{
  "norm_eps": 1e-05,
  "rope_base": 10000.0,
  "extras": ["capped logits"]
}
Each number is 50 + 15 x the weight over its row's rms, rounded and kept within 0 to 99. Layers, rows and columns count from 0. The size before them is the row's rms in percent of the matrix's.

# v: layer 6 attention value, 192x192, rms 0.154, rows 84-127, columns 64-127
# o: layer 6 attention output (transposed), 192x192, rms 0.558, rows 84-127, columns 64-127
# q: layer 6 attention query, 192x192, rms 0.13, rows 128-136, columns 64-127
# k: layer 6 attention key, 192x192, rms 0.131, rows 128-135, columns 64-127
v84 093:48 44 36 30 78 50 57 59 24 55 57 61 43 60 41 62 88 43 40 58 56 59 54 64 30 59 61 54 59 25 40 57 42 19 50 54 31 59 66 28 47 38 26 53 77 43 47 43 36 45 29 67 32 20 34 45 32 27 66 54 65 37 17 81
o84 100:61 74 51 76 40 49 38 29 76 45 33 59 35 46 49 46 22 59 62 40 31 35 56 63 23 71 23 46 55 54 59 66 83 40 36 62 80 59 50 70 53 64 48 44 38 60 77 44 59 54 56 64 54 49 54 43 46 66 49 76 36 38 54 54
v85 086:53 52 55 56 42 29 46 62 33 40 49 44 64 43 58 44 47 51 50 33 49 19 38 39 52 60 44 64 38 61 39 79 62 58 38 39 54 29 47 18 95 10 55 28 26 45 61 85 46 52 44 60 45 36 71 65 41 56 28 52 56 55 50 52
o85 090:51 50 71 60 63 64 31 44 61 49 49 36 43 39 63 46 42 60 65 54 75 68 80 55 62 42 56 45 37 44 63 66 07 60 49 27 39 66 55 43 62 69 53 43 47 71 45 82 48 51 59 51 46 48 48 35 79 63 57 71 47 33 53 41
v86 098:49 58 79 46 32 85 65 75 62 53 34 75 62 38 46 44 25 60 34 56 56 26 46 45 40 54 72 36 75 61 41 68 65 72 54 36 81 47 51 31 50 49 52 75 46 46 40 68 82 56 47 22 26 34 30 62 61 65 61 59 59 47 37 58
o86 097:65 49 47 44 61 43 37 55 48 36 25 43 44 65 12 56 45 35 57 40 52 44 49 54 55 39 31 49 43 43 91 64 37 51 34 49 42 71 68 44 56 35 26 27 63 46 51 50 33 54 54 36 54 53 75 57 38 35 69 44 54 58 70 59
v87 096:60 06 52 21 56 83 69 57 48 69 62 46 51 35 54 67 51 44 60 65 42 51 48 56 43 17 62 34 71 66 44 60 72 32 53 38 47 81 80 34 44 64 54 43 65 55 63 40 32 58 28 35 60 59 64 52 58 03 75 37 45 62 72 46
o87 100:44 71 41 57 41 46 44 66 68 45 42 55 43 55 41 51 75 31 45 74 58 40 53 50 66 60 64 62 31 60 47 52 57 57 51 38 45 52 28 80 41 55 59 48 69 43 31 53 37 62 41 31 36 61 46 71 60 71 50 77 43 48 52 60
v88 089:62 66 48 26 44 47 31 65 49 55 32 56 38 33 15 61 50 39 33 48 51 74 41 46 43 49 54 14 71 28 49 55 50 33 34 43 36 66 28 32 40 62 58 23 62 45 57 59 48 44 53 44 52 44 49 69 69 42 81 42 46 36 43 41
o88 096:44 57 71 52 77 35 63 58 32 50 66 46 53 33 57 71 51 68 38 39 45 46 60 48 56 47 59 57 32 21 29 62 72 39 47 48 44 25 59 77 81 29 64 83 77 43 56 24 64 70 61 51 65 57 64 79 52 65 29 23 37 40 33 44
v89 093:41 76 47 52 35 33 88 65 99 43 47 31 29 44 30 31 45 57 57 39 52 22 48 50 52 55 54 35 49 48 56 44 26 44 61 54 54 59 67 65 32 44 57 43 48 31 53 45 26 56 48 62 55 36 44 53 34 45 44 62 70 46 79 54
o89 096:49 49 43 35 35 65 12 39 66 33 50 59 40 74 28 56 50 10 58 54 34 60 53 52 81 16 58 46 42 44 29 35 74 50 60 50 42 53 42 25 52 45 25 27 64 49 57 47 30 53 55 43 52 61 72 58 51 61 55 51 30 48 40 72
v90 095:33 52 62 45 62 45 40 47 60 53 44 41 47 33 54 56 27 57 49 36 48 26 39 59 49 64 63 61 59 47 48 60 52 73 57 59 61 78 52 75 47 52 55 87 67 40 37 40 48 70 46 49 50 50 61 43 30 56 30 67 42 53 77 51
o90 097:59 41 31 40 52 27 70 66 55 35 45 65 57 67 51 51 52 36 37 56 54 56 67 52 44 77 73 51 46 34 42 39 59 26 50 36 21 29 76 21 43 56 39 32 70 43 34 87 36 45 32 60 53 54 84 73 49 34 26 14 48 55 34 59
v91 089:27 47 40 40 34 46 77 37 53 61 80 48 69 67 67 62 24 45 34 69 40 36 61 48 59 52 68 52 71 31 31 73 39 24 60 80 31 80 72 63 43 66 43 44 50 67 30 30 70 40 38 58 43 57 40 61 59 70 58 43 46 85 41 48
o91 091:48 31 35 40 46 55 53 53 75 37 30 62 35 43 71 45 51 60 41 68 44 35 20 50 79 62 56 56 63 67 44 16 45 70 16 40 55 37 20 77 45 22 69 34 44 60 35 57 62 32 64 38 54 37 39 32 54 39 51 29 74 48 69 34
v92 098:64 67 70 59 61 69 32 66 65 88 57 41 73 40 57 73 67 67 60 43 53 27 50 39 52 55 52 21 50 59 74 46 52 73 32 42 67 55 63 70 58 39 58 44 29 43 34 32 67 41 44 38 21 35 43 53 54 64 60 40 68 81 51 54
o92 102:57 41 48 26 12 55 50 75 31 35 60 61 56 55 17 31 54 34 64 45 37 72 27 77 53 39 64 45 54 55 33 58 60 45 54 25 40 52 36 36 56 43 78 59 34 56 71 62 45 75 66 47 57 40 62 79 47 43 36 58 39 25 37 66
v93 091:43 51 40 57 56 48 56 65 56 58 51 28 51 40 52 60 56 36 47 86 38 35 41 90 60 65 48 31 70 54 50 76 56 48 28 48 69 42 28 71 46 62 43 65 58 54 53 31 45 73 66 61 57 28 50 22 59 57 47 38 47 13 37 42
o93 098:44 26 46 59 64 93 43 46 58 64 59 73 26 77 42 45 54 55 57 47 43 20 54 41 26 49 32 50 70 58 51 44 41 54 42 56 29 78 65 54 61 68 32 35 30 57 35 47 59 47 52 44 28 76 18 73 57 57 39 62 69 58 63 56
v94 096:44 49 51 53 43 34 68 59 35 53 78 27 65 40 54 44 49 52 57 52 50 42 41 49 45 52 33 67 45 66 54 52 71 14 63 49 71 37 43 47 58 80 28 44 53 62 78 62 66 37 44 91 56 57 52 36 29 52 35 57 53 26 21 34
o94 098:64 39 61 38 47 64 50 62 60 22 36 49 47 47 53 49 67 64 36 55 50 58 50 45 48 94 43 45 33 58 47 37 46 46 40 46 42 59 48 17 43 48 59 42 22 76 32 62 25 42 32 52 63 20 46 54 57 59 51 23 41 48 66 71
v95 094:51 55 47 16 61 69 32 75 55 58 44 58 46 49 71 42 70 29 34 63 76 51 60 57 54 38 41 63 41 50 43 44 16 53 67 32 60 34 48 49 50 40 94 45 27 58 55 62 42 63 48 57 30 44 39 65 42 63 38 76 45 20 51 48
o95 094:57 51 41 55 46 45 57 50 55 35 74 33 72 54 40 46 66 58 41 25 41 63 61 39 59 46 44 48 26 36 20 58 63 40 76 26 55 41 45 11 71 54 33 53 57 42 74 53 71 71 37 35 47 57 38 52 67 49 43 38 49 68 62 34
v96 102:38 50 39 51 69 59 86 35 65 77 25 26 65 46 42 64 60 55 66 41 48 58 40 50 14 40 41 46 64 33 44 54 59 43 67 64 19 78 53 53 67 20 37 42 51 72 41 38 63 46 45 44 58 68 42 58 85 66 62 68 45 58 53 46
o96 101:52 51 41 53 36 45 54 66 38 39 63 45 77 56 30 62 74 58 41 49 50 45 58 67 69 78 52 48 43 26 60 52 08 78 42 28 64 37 67 49 48 45 68 25 71 43 45 33 54 48 53 45 33 43 29 35 27 57 32 51 57 28 45 62
v97 100:25 60 46 43 42 36 74 40 54 59 31 42 36 34 76 56 10 37 55 21 64 44 65 41 52 62 53 35 46 60 68 66 53 33 57 54 51 39 54 38 25 45 58 58 40 50 54 27 52 49 52 28 29 46 76 41 62 35 43 36 48 56 43 41
o97 098:60 64 58 81 81 45 36 43 49 48 44 63 37 53 27 42 50 47 35 58 37 72 49 48 58 47 34 65 86 50 56 21 38 33 70 49 47 45 71 52 61 51 31 31 55 46 60 53 63 64 40 60 66 60 42 40 59 63 47 52 71 46 57 46
v98 094:63 66 36 60 55 47 52 27 44 59 22 48 55 29 57 60 48 74 70 65 36 49 49 40 56 34 37 27 46 56 45 81 35 36 59 25 65 73 48 63 52 46 48 73 48 45 47 32 69 58 62 36 56 54 50 66 71 46 31 40 43 93 66 54
o98 100:48 33 61 38 43 34 70 54 41 53 68 71 31 41 48 45 64 40 42 40 39 36 39 36 35 59 54 53 48 57 52 14 35 74 36 25 27 65 40 38 58 33 42 62 66 48 51 41 49 63 15 53 41 52 67 22 00 53 42 53 44 50 58 77
v99 095:38 66 57 41 31 16 36 29 57 37 64 40 55 47 44 56 44 35 66 28 56 36 32 24 72 47 47 70 39 54 14 82 56 51 41 58 69 45 48 61 71 51 60 62 57 43 56 68 14 50 54 41 70 32 43 50 31 74 27 60 56 45 33 52
o99 101:53 47 42 38 63 69 59 36 53 64 55 47 52 24 58 62 49 81 65 67 65 43 54 32 11 37 76 55 56 31 43 13 58 59 51 55 32 35 52 23 44 57 20 55 24 31 56 70 58 34 69 60 48 56 56 46 87 72 65 52 70 40 50 37
v100 093:44 25 52 49 68 59 57 52 53 40 61 55 56 51 42 73 53 37 54 66 48 45 80 57 19 46 51 48 36 67 52 46 49 39 26 43 68 54 44 38 42 35 48 47 61 42 90 69 37 50 72 68 40 59 33 27 46 39 51 59 58 40 49 36
o100 093:48 87 41 47 33 60 76 41 43 47 43 31 48 64 48 57 42 60 29 32 44 52 70 46 74 40 19 44 30 33 61 67 40 42 49 42 48 38 45 40 36 63 45 79 51 64 49 43 29 52 37 58 55 46 46 47 46 82 38 63 53 66 42 54
v101 092:46 57 53 32 54 37 46 47 36 59 45 46 56 44 08 57 64 49 30 61 50 61 26 49 53 46 35 55 47 53 50 60 74 47 55 28 48 41 36 55 51 47 38 54 53 80 36 21 54 40 70 71 39 59 53 49 90 67 48 75 22 56 71 72
o101 093:53 60 66 59 48 63 45 47 26 36 87 43 43 76 30 42 48 34 46 42 40 42 47 37 46 51 51 67 63 31 24 38 36 86 70 82 46 51 35 74 52 77 29 49 43 39 39 52 58 39 45 48 54 50 40 65 28 36 63 57 43 52 51 59
v102 095:58 61 63 49 50 54 63 70 29 34 55 72 57 17 51 50 75 44 32 52 59 77 50 70 52 54 26 38 57 36 39 62 72 51 35 45 22 56 48 40 54 82 62 61 42 73 41 47 43 46 42 45 56 50 54 75 34 63 34 47 71 34 39 69
o102 098:65 80 45 61 62 25 54 60 49 52 64 51 22 78 46 51 37 85 31 61 39 55 70 58 47 61 68 44 46 77 42 57 66 35 50 42 32 52 51 52 43 60 45 88 52 51 78 65 35 58 42 38 55 54 65 33 43 14 43 56 17 51 45 66
v103 089:46 32 43 40 39 66 54 44 56 50 15 35 74 66 42 51 13 57 29 40 46 18 47 56 42 52 35 66 32 51 61 84 75 55 63 43 53 51 52 58 78 23 29 37 72 55 72 26 51 43 54 65 57 31 57 58 67 78 43 63 53 54 53 36
o103 089:41 66 46 38 49 50 40 61 32 69 75 56 70 42 32 42 39 50 51 45 76 37 52 61 57 35 46 43 42 16 62 33 02 53 72 31 37 53 54 43 71 36 37 36 55 54 33 32 45 18 69 62 56 33 30 47 75 63 55 77 43 59 56 49
v104 095:64 21 62 60 61 38 42 42 54 62 49 38 50 47 57 05 79 27 64 66 42 17 37 51 60 62 43 37 46 59 52 33 62 50 49 39 50 48 57 73 48 46 56 42 55 50 41 65 25 18 77 38 31 62 42 71 28 54 65 34 65 65 30 36
o104 092:35 45 41 51 32 54 57 49 33 50 67 56 55 42 54 70 22 35 36 56 46 68 55 30 45 73 52 49 64 59 65 50 72 35 53 55 67 74 35 34 31 55 48 37 43 35 27 70 55 40 62 64 56 86 46 14 62 70 28 35 47 45 10 47
v105 106:16 45 50 55 68 35 35 59 83 47 52 31 74 52 57 55 22 47 41 58 50 52 56 71 26 65 38 23 51 49 50 47 55 52 43 54 45 47 57 53 37 46 50 45 99 36 20 40 55 51 61 98 46 64 47 93 59 71 48 32 56 59 76 32
o105 108:63 51 31 49 54 49 64 51 39 45 49 99 53 46 54 51 37 50 52 43 50 51 48 69 52 58 50 50 58 28 53 44 56 53 49 53 62 44 54 29 30 37 28 37 54 52 44 46 44 71 19 15 41 00 53 63 63 70 56 52 60 54 40 31
v106 093:55 25 51 34 40 09 56 47 50 54 30 72 37 45 63 58 42 58 42 63 57 45 45 84 68 54 65 35 55 66 54 75 20 54 28 16 57 36 51 39 38 32 59 53 42 43 59 41 15 68 37 54 41 50 37 46 32 31 71 41 80 59 72 42
o106 094:40 39 61 59 55 45 77 25 57 67 51 73 48 69 52 53 46 24 66 59 46 53 23 57 17 27 41 51 61 71 38 50 88 46 66 59 53 64 48 52 52 46 46 21 71 38 43 48 58 31 57 48 47 40 50 27 61 63 31 78 58 50 44 10
v107 097:56 65 44 67 45 51 45 73 63 53 79 38 33 61 64 50 30 21 37 40 43 45 48 34 59 55 12 33 40 74 74 65 45 43 32 47 53 19 63 57 66 40 48 68 61 24 31 44 52 19 51 49 34 50 47 33 61 40 36 57 49 40 75 47
o107 099:46 67 71 66 33 22 36 40 44 39 24 72 39 47 45 41 51 59 54 53 41 71 52 55 65 42 65 47 31 24 41 49 69 50 57 47 51 91 38 54 50 67 42 31 20 62 55 17 53 69 47 53 68 26 31 47 41 69 32 44 66 68 42 78
v108 095:52 50 18 66 18 63 51 41 26 71 51 72 54 64 33 51 62 51 92 66 22 61 47 56 44 44 69 57 54 43 49 62 25 57 34 68 56 56 52 40 34 56 56 57 51 55 69 29 53 79 33 50 27 54 39 40 68 50 48 57 53 29 64 39
o108 098:45 48 59 52 53 61 32 58 72 53 35 85 36 49 49 60 88 23 23 64 62 41 41 51 48 42 66 42 61 20 58 38 52 53 51 44 60 48 65 29 79 36 39 41 64 61 70 23 40 22 42 35 30 74 43 33 69 24 50 36 55 67 40 08
v109 101:33 33 54 56 49 57 53 55 36 56 63 74 54 29 31 39 49 33 55 49 48 38 59 73 58 34 30 42 58 69 20 36 03 65 56 46 51 31 52 37 61 47 47 32 31 60 40 45 41 61 49 52 44 65 64 53 43 50 61 26 36 61 38 58
o109 102:73 37 64 93 46 65 65 43 26 89 45 43 40 36 38 40 49 35 64 34 41 69 37 66 58 57 36 57 63 50 09 34 75 58 47 44 29 54 58 70 39 40 46 39 50 46 74 38 53 78 57 39 60 43 54 59 37 33 37 51 58 44 60 00
v110 094:44 41 47 56 65 73 66 59 92 55 56 28 49 67 46 29 54 48 47 55 50 73 43 67 68 46 47 53 61 63 47 47 63 62 48 46 58 42 45 57 39 51 60 46 43 60 56 51 46 60 59 94 46 55 60 65 44 33 41 43 27 51 30 61
o110 097:30 34 62 59 65 57 54 62 28 43 44 55 57 42 72 62 52 54 56 56 54 52 53 23 37 71 58 60 50 53 20 69 55 78 66 43 54 37 46 46 51 74 43 67 44 37 44 58 52 30 42 22 51 60 35 49 43 46 37 68 29 55 77 32
v111 094:61 53 34 47 49 22 55 44 67 46 48 41 52 39 48 47 40 51 52 85 70 71 51 44 52 61 46 65 68 27 74 56 19 28 36 60 42 59 37 49 45 35 28 60 56 52 39 74 46 62 40 62 62 45 41 50 50 55 45 23 39 58 54 57
o111 091:28 34 35 59 56 38 40 28 67 37 70 43 43 50 39 45 41 67 23 23 15 09 34 49 35 53 53 44 55 40 49 22 41 61 45 67 76 54 61 38 58 59 43 59 47 33 50 25 45 31 42 29 45 69 68 77 49 67 70 31 61 36 43 53
v112 089:72 63 58 75 40 50 59 59 50 60 45 78 48 32 50 55 51 35 56 38 30 17 22 24 65 40 54 55 73 53 48 46 42 46 53 35 63 78 46 42 28 36 41 48 42 17 39 55 51 53 52 44 69 38 70 31 70 34 78 35 30 56 63 53
o112 088:30 38 54 57 19 43 34 57 71 54 51 51 37 26 60 52 75 54 57 49 45 36 62 54 59 52 71 71 67 59 66 68 51 71 50 54 31 57 70 54 53 51 61 44 57 72 32 41 43 69 43 74 29 54 44 63 36 64 29 59 68 51 30 29
v113 103:36 70 74 67 30 46 59 55 26 50 65 64 26 48 48 42 34 54 59 44 56 42 39 38 39 49 41 55 54 42 37 73 49 50 62 46 48 84 45 45 50 61 23 42 55 30 57 60 66 66 59 49 40 34 55 64 43 85 55 45 24 57 80 46
o113 105:49 27 51 28 45 48 38 42 69 52 41 52 45 40 75 88 60 16 64 76 50 31 58 64 61 60 52 52 61 62 68 58 64 66 37 72 38 19 46 57 61 41 66 48 46 64 29 63 55 41 42 59 49 57 78 62 34 41 32 31 69 70 65 72
v114 092:43 80 07 73 33 42 56 33 56 31 34 23 25 34 66 43 28 40 72 63 23 56 39 45 50 63 50 49 50 63 23 50 78 60 40 70 50 81 46 37 65 36 46 42 64 40 50 34 44 36 44 35 58 70 80 41 66 58 43 57 73 42 34 28
o114 092:47 37 38 28 79 45 52 32 59 65 36 79 60 56 60 51 67 69 77 68 56 53 42 49 67 47 41 56 68 67 55 44 58 55 53 45 57 67 27 72 48 39 49 52 55 40 44 50 85 51 44 55 56 63 62 44 81 51 47 31 28 42 62 60
v115 090:50 51 23 57 44 59 32 37 44 59 60 51 43 61 46 66 39 42 41 35 45 58 75 75 35 64 68 48 64 49 47 33 65 13 52 55 80 53 59 53 59 75 61 80 44 57 49 47 41 63 52 48 44 57 59 54 33 76 50 78 45 39 54 52
o115 089:60 53 75 70 21 65 47 49 63 29 67 62 59 49 31 25 48 59 31 59 32 63 12 47 63 57 40 43 65 46 67 65 38 58 34 59 45 42 73 50 38 53 38 52 40 46 49 53 57 51 29 46 51 40 54 31 57 26 63 40 66 55 57 70
v116 097:30 22 67 39 46 31 59 57 15 41 31 89 65 54 54 65 44 53 65 55 56 62 66 23 53 40 59 55 64 38 54 36 76 55 52 25 58 51 59 78 53 25 59 59 53 47 62 55 62 37 48 39 70 58 49 43 41 16 43 52 62 46 55 69
o116 096:55 83 39 41 21 53 78 46 55 43 66 27 41 78 49 21 54 53 50 45 32 24 41 64 44 41 70 74 65 48 56 46 44 51 59 44 28 38 18 55 62 43 38 41 46 59 29 37 48 55 74 78 37 52 41 51 43 62 48 50 51 60 36 47
v117 095:70 46 73 67 54 59 48 34 49 33 38 49 79 56 61 50 69 27 55 57 44 60 19 69 47 43 40 74 32 76 27 68 48 39 33 60 69 41 51 70 69 61 24 59 48 57 56 61 69 74 51 37 34 83 36 60 76 58 67 52 25 42 60 60
o117 098:27 38 64 47 17 42 36 49 56 49 76 67 42 52 58 36 48 60 43 49 79 59 56 34 74 46 47 44 44 57 45 65 60 87 43 64 60 67 45 38 46 48 35 35 51 40 24 53 42 34 11 58 46 47 23 54 24 26 53 32 52 53 62 00
v118 092:44 27 39 48 51 50 37 38 60 65 61 66 67 48 59 65 33 40 54 59 53 46 76 43 39 23 56 56 59 61 15 50 72 49 64 40 37 63 79 56 51 60 46 59 44 72 51 29 53 52 59 60 61 46 47 56 40 25 39 25 63 44 45 57
o118 097:35 46 43 48 26 23 85 75 42 51 61 60 50 47 11 63 60 65 44 30 67 17 52 56 61 55 69 61 30 60 43 27 37 66 46 47 48 40 38 49 64 56 40 55 45 17 41 30 49 40 32 55 59 48 37 67 31 43 33 67 35 33 59 44
v119 105:57 51 59 44 14 58 54 73 56 65 68 48 30 57 13 43 20 49 82 42 80 53 51 47 59 22 91 59 59 45 54 49 39 37 59 41 39 42 45 52 60 28 28 25 47 39 49 51 43 44 37 43 58 39 81 51 37 71 53 58 67 54 74 71
o119 103:41 50 59 67 80 39 35 56 45 48 58 43 18 41 58 28 46 37 53 57 48 55 39 38 55 53 62 29 66 38 34 50 68 71 78 83 57 16 54 38 45 41 66 26 61 73 52 27 75 69 46 29 54 53 29 56 57 52 15 36 26 26 68 76
v120 105:66 33 37 59 57 35 47 62 36 55 40 66 38 97 42 61 48 25 62 55 42 62 40 50 42 35 35 38 48 59 48 72 36 33 26 47 73 40 48 69 36 46 11 32 40 22 30 34 53 42 34 36 51 53 83 18 38 45 65 59 55 53 55 46
o120 104:40 47 54 61 74 53 52 59 42 43 58 56 48 59 36 62 35 88 54 27 51 74 35 39 46 61 46 40 57 47 49 28 61 51 52 51 47 37 58 55 49 58 70 44 50 44 33 29 55 39 50 66 46 40 52 57 43 84 35 60 37 56 85 32
v121 092:17 50 32 71 66 73 54 46 40 38 43 28 45 30 55 34 54 25 66 76 64 68 50 31 53 46 64 54 43 34 66 59 63 31 46 58 43 71 52 51 23 58 40 35 40 48 35 60 51 45 65 51 64 65 62 49 67 54 51 45 61 72 18 53
o121 089:55 54 40 42 45 20 52 25 32 41 43 57 48 23 57 50 51 69 65 37 28 59 73 44 51 65 49 25 54 49 59 51 29 73 39 56 44 30 55 68 38 30 56 54 45 71 66 44 63 19 35 62 37 58 54 42 36 51 55 84 35 21 44 68
v122 099:57 65 28 37 85 53 30 51 80 51 60 50 53 47 20 58 81 62 75 59 49 69 68 60 33 44 63 27 55 41 49 32 54 66 41 28 42 31 73 75 51 74 41 48 66 47 52 51 76 66 36 65 56 71 55 48 61 40 42 28 38 57 13 57
o122 098:24 52 41 80 38 59 59 60 59 22 35 40 54 59 44 45 65 59 02 48 79 17 57 21 24 43 43 39 38 75 28 55 43 14 58 48 47 58 58 70 53 68 67 56 46 51 53 74 39 50 43 38 70 36 39 35 54 57 57 54 29 41 75 52
v123 095:69 54 53 30 55 47 60 48 40 39 87 50 49 79 52 37 55 55 32 48 63 48 64 39 27 26 64 56 52 35 55 61 37 71 33 54 50 64 27 41 39 53 37 44 37 61 61 40 57 80 42 50 71 61 57 58 75 39 42 71 52 41 25 46
o123 098:65 71 58 46 44 56 25 50 36 50 43 50 54 19 50 30 69 41 52 69 35 69 60 59 76 00 55 65 59 65 49 57 45 46 57 71 80 25 57 45 58 37 51 44 46 27 60 71 70 41 46 54 49 27 66 36 54 52 43 76 39 60 62 60
v124 100:39 54 58 31 29 74 54 45 31 53 54 97 56 63 42 70 20 53 33 50 56 45 47 50 41 54 61 49 59 52 30 50 47 30 48 84 63 47 60 42 52 46 85 44 39 48 50 85 28 57 69 34 63 02 36 49 44 41 34 39 52 70 51 24
o124 100:50 34 66 33 38 48 52 65 52 78 57 21 48 47 50 57 23 50 47 61 54 23 39 41 57 44 55 49 73 50 67 64 45 68 39 27 66 69 38 40 60 25 48 43 39 42 45 49 60 50 72 68 48 61 71 45 67 50 72 66 75 43 42 77
v125 096:36 68 56 49 59 62 44 70 82 60 41 45 56 59 52 33 60 18 36 45 55 55 48 30 32 68 36 66 56 54 68 34 56 58 34 57 55 69 41 53 44 09 63 56 56 47 37 49 38 56 43 75 76 39 50 60 32 25 63 54 53 37 68 32
o125 103:54 64 47 51 73 46 41 46 40 32 49 49 15 53 50 61 64 50 55 30 39 59 73 77 79 32 44 63 51 48 45 46 53 32 72 52 36 42 24 47 28 36 34 47 51 54 45 44 39 41 46 39 53 34 63 59 50 55 58 52 74 33 52 48
v126 091:57 55 49 76 59 60 58 39 49 04 26 48 40 32 27 65 36 38 38 46 41 45 67 42 43 46 26 57 34 62 60 53 58 41 49 34 55 49 38 59 47 51 49 72 66 52 45 52 31 83 60 79 65 65 71 63 48 60 67 48 63 36 66 79
o126 092:61 72 87 50 57 05 44 55 66 63 66 40 56 62 59 70 29 31 55 34 64 56 63 39 60 50 43 18 37 18 45 48 46 65 82 66 48 63 53 26 55 32 44 51 39 38 40 47 64 44 41 46 34 45 51 47 45 22 36 56 38 51 62 25
v127 106:70 63 38 40 39 70 20 46 44 43 18 35 76 46 35 57 68 52 50 31 52 46 77 56 52 39 63 65 44 74 32 36 60 36 46 12 41 59 65 55 39 65 31 35 57 64 66 42 66 67 52 78 57 22 62 56 70 39 23 53 74 65 38 43
o127 109:26 41 59 32 38 59 71 28 53 39 79 75 54 29 35 37 50 55 60 55 58 44 48 61 37 47 60 26 41 41 39 53 51 72 82 64 53 35 67 54 49 46 53 60 44 39 56 48 52 42 74 30 47 55 08 57 30 42 51 71 41 45 67 52
q128 052:33 55 71 21 66 36 47 38 70 41 48 32 46 35 61 58 55 46 74 37 48 43 25 31 56 36 48 50 72 75 52 57 67 42 72 27 49 62 60 43 55 66 36 23 46 42 56 54 41 31 51 56 52 45 52 44 61 74 54 52 66 59 74 29
k128 050:43 57 31 65 40 50 62 46 49 67 20 54 40 31 67 33 45 39 32 57 27 59 66 77 54 61 50 37 56 35 51 35 32 55 29 52 38 26 37 78 59 26 64 71 67 51 17 33 54 71 32 44 56 53 35 48 49 29 42 45 65 44 34 46
q129 070:79 42 38 60 26 59 49 51 40 48 35 43 59 42 41 39 50 38 38 47 60 42 57 69 47 38 36 61 52 18 50 33 30 72 65 62 58 68 50 53 51 65 70 62 62 58 57 18 49 58 35 60 59 46 42 60 70 55 54 46 41 65 38 65
k129 067:53 50 21 64 70 63 43 61 68 43 42 17 61 55 59 54 49 54 06 65 53 49 50 31 67 50 31 10 36 72 56 32 56 38 39 45 68 19 45 49 54 46 44 51 41 52 58 46 70 35 49 79 29 14 44 72 46 32 30 32 33 35 41 72
q130 076:77 40 37 72 37 68 32 66 33 53 61 25 60 30 41 37 34 52 35 65 74 42 68 61 33 48 18 54 31 23 58 43 04 60 37 62 64 42 52 50 60 54 69 79 66 55 42 45 65 82 46 57 53 47 25 60 55 53 57 35 38 41 51 87
k130 063:46 53 48 65 35 49 69 41 59 36 26 24 72 42 62 53 60 43 36 51 60 56 61 44 72 60 32 30 65 45 32 45 50 45 37 39 53 29 51 64 60 47 69 59 20 56 58 67 46 33 30 79 42 46 49 53 39 49 37 45 43 65 45 56
q131 061:42 58 69 27 68 50 45 45 84 65 64 56 45 35 38 59 37 45 62 27 31 31 31 38 42 47 67 41 40 71 42 63 55 59 50 59 28 66 63 52 57 38 35 65 47 73 17 56 52 19 85 42 60 58 43 71 41 61 45 40 63 45 82 43
k131 064:52 47 49 44 52 53 64 36 30 65 38 69 63 47 39 45 44 40 69 50 53 64 41 80 48 39 49 58 48 27 39 38 85 42 80 48 66 59 59 44 37 63 61 70 56 41 51 52 41 68 50 42 58 56 44 37 58 54 52 60 60 79 52 29
q132 053:56 27 49 64 66 61 53 20 59 28 65 81 18 67 54 62 45 58 51 40 41 78 45 61 59 75 60 32 53 64 56 37 68 44 45 30 54 70 45 54 31 50 43 43 38 24 48 35 51 47 41 46 54 55 52 62 34 26 76 30 84 65 54 59
k132 056:45 76 52 17 32 47 57 46 49 49 47 44 55 34 40 29 39 54 77 57 36 25 71 22 60 54 53 53 26 69 51 76 54 35 69 60 46 48 42 33 30 55 57 80 52 57 62 54 58 43 67 51 57 48 32 28 74 78 59 47 51 58 64 30
q133 067:64 41 53 48 39 55 63 54 36 49 28 41 81 71 35 48 69 47 42 55 87 31 56 50 32 55 26 46 54 11 68 36 27 71 52 65 54 51 57 48 40 60 54 48 73 43 57 73 51 49 36 56 35 59 31 31 56 36 61 60 48 44 53 70
k133 062:32 26 33 68 58 42 35 66 59 38 48 28 38 47 50 62 76 40 36 68 54 58 59 61 64 44 36 32 52 68 20 68 65 17 17 48 55 27 59 63 65 45 52 56 29 68 44 56 37 39 41 67 49 44 52 68 47 49 59 34 59 46 28 64
q134 067:41 52 46 25 26 47 49 51 54 77 31 24 60 42 56 74 37 56 43 19 23 48 53 33 58 37 76 52 49 67 36 51 64 31 60 47 42 59 48 38 47 46 57 27 31 40 35 56 50 32 89 42 54 32 51 54 43 54 48 48 70 55 62 14
k134 068:50 61 48 38 33 59 51 40 59 41 71 91 58 69 20 49 45 30 77 45 73 48 31 53 35 33 55 54 42 28 66 45 26 53 63 39 41 74 72 46 53 75 45 70 52 51 56 52 48 48 45 48 66 83 52 58 30 41 47 64 71 60 50 36
q135 064:48 77 20 52 42 30 38 46 41 45 75 56 22 57 51 71 60 49 52 71 49 61 53 64 47 43 65 57 40 79 59 58 66 35 37 73 74 63 34 59 69 33 77 58 73 30 80 65 32 56 56 54 43 50 62 25 61 39 55 77 46 48 44 46
k135 064:37 48 64 82 47 46 50 14 32 30 57 61 47 32 74 50 23 62 51 44 30 89 64 48 62 51 83 58 43 33 54 67 70 65 42 37 61 62 43 64 45 57 49 53 50 57 41 46 16 60 31 57 49 39 72 49 37 52 37 55 54 33 39 57
q136 073:52 34 35 43 49 58 47 65 27 37 22 63 48 57 60 42 48 54 39 87 76 43 54 57 38 56 25 41 69 16 69 43 46 56 49 51 64 37 53 73 41 65 31 47 82 40 34 51 49 72 37 52 22 57 39 48 63 37 65 58 43 42 46 93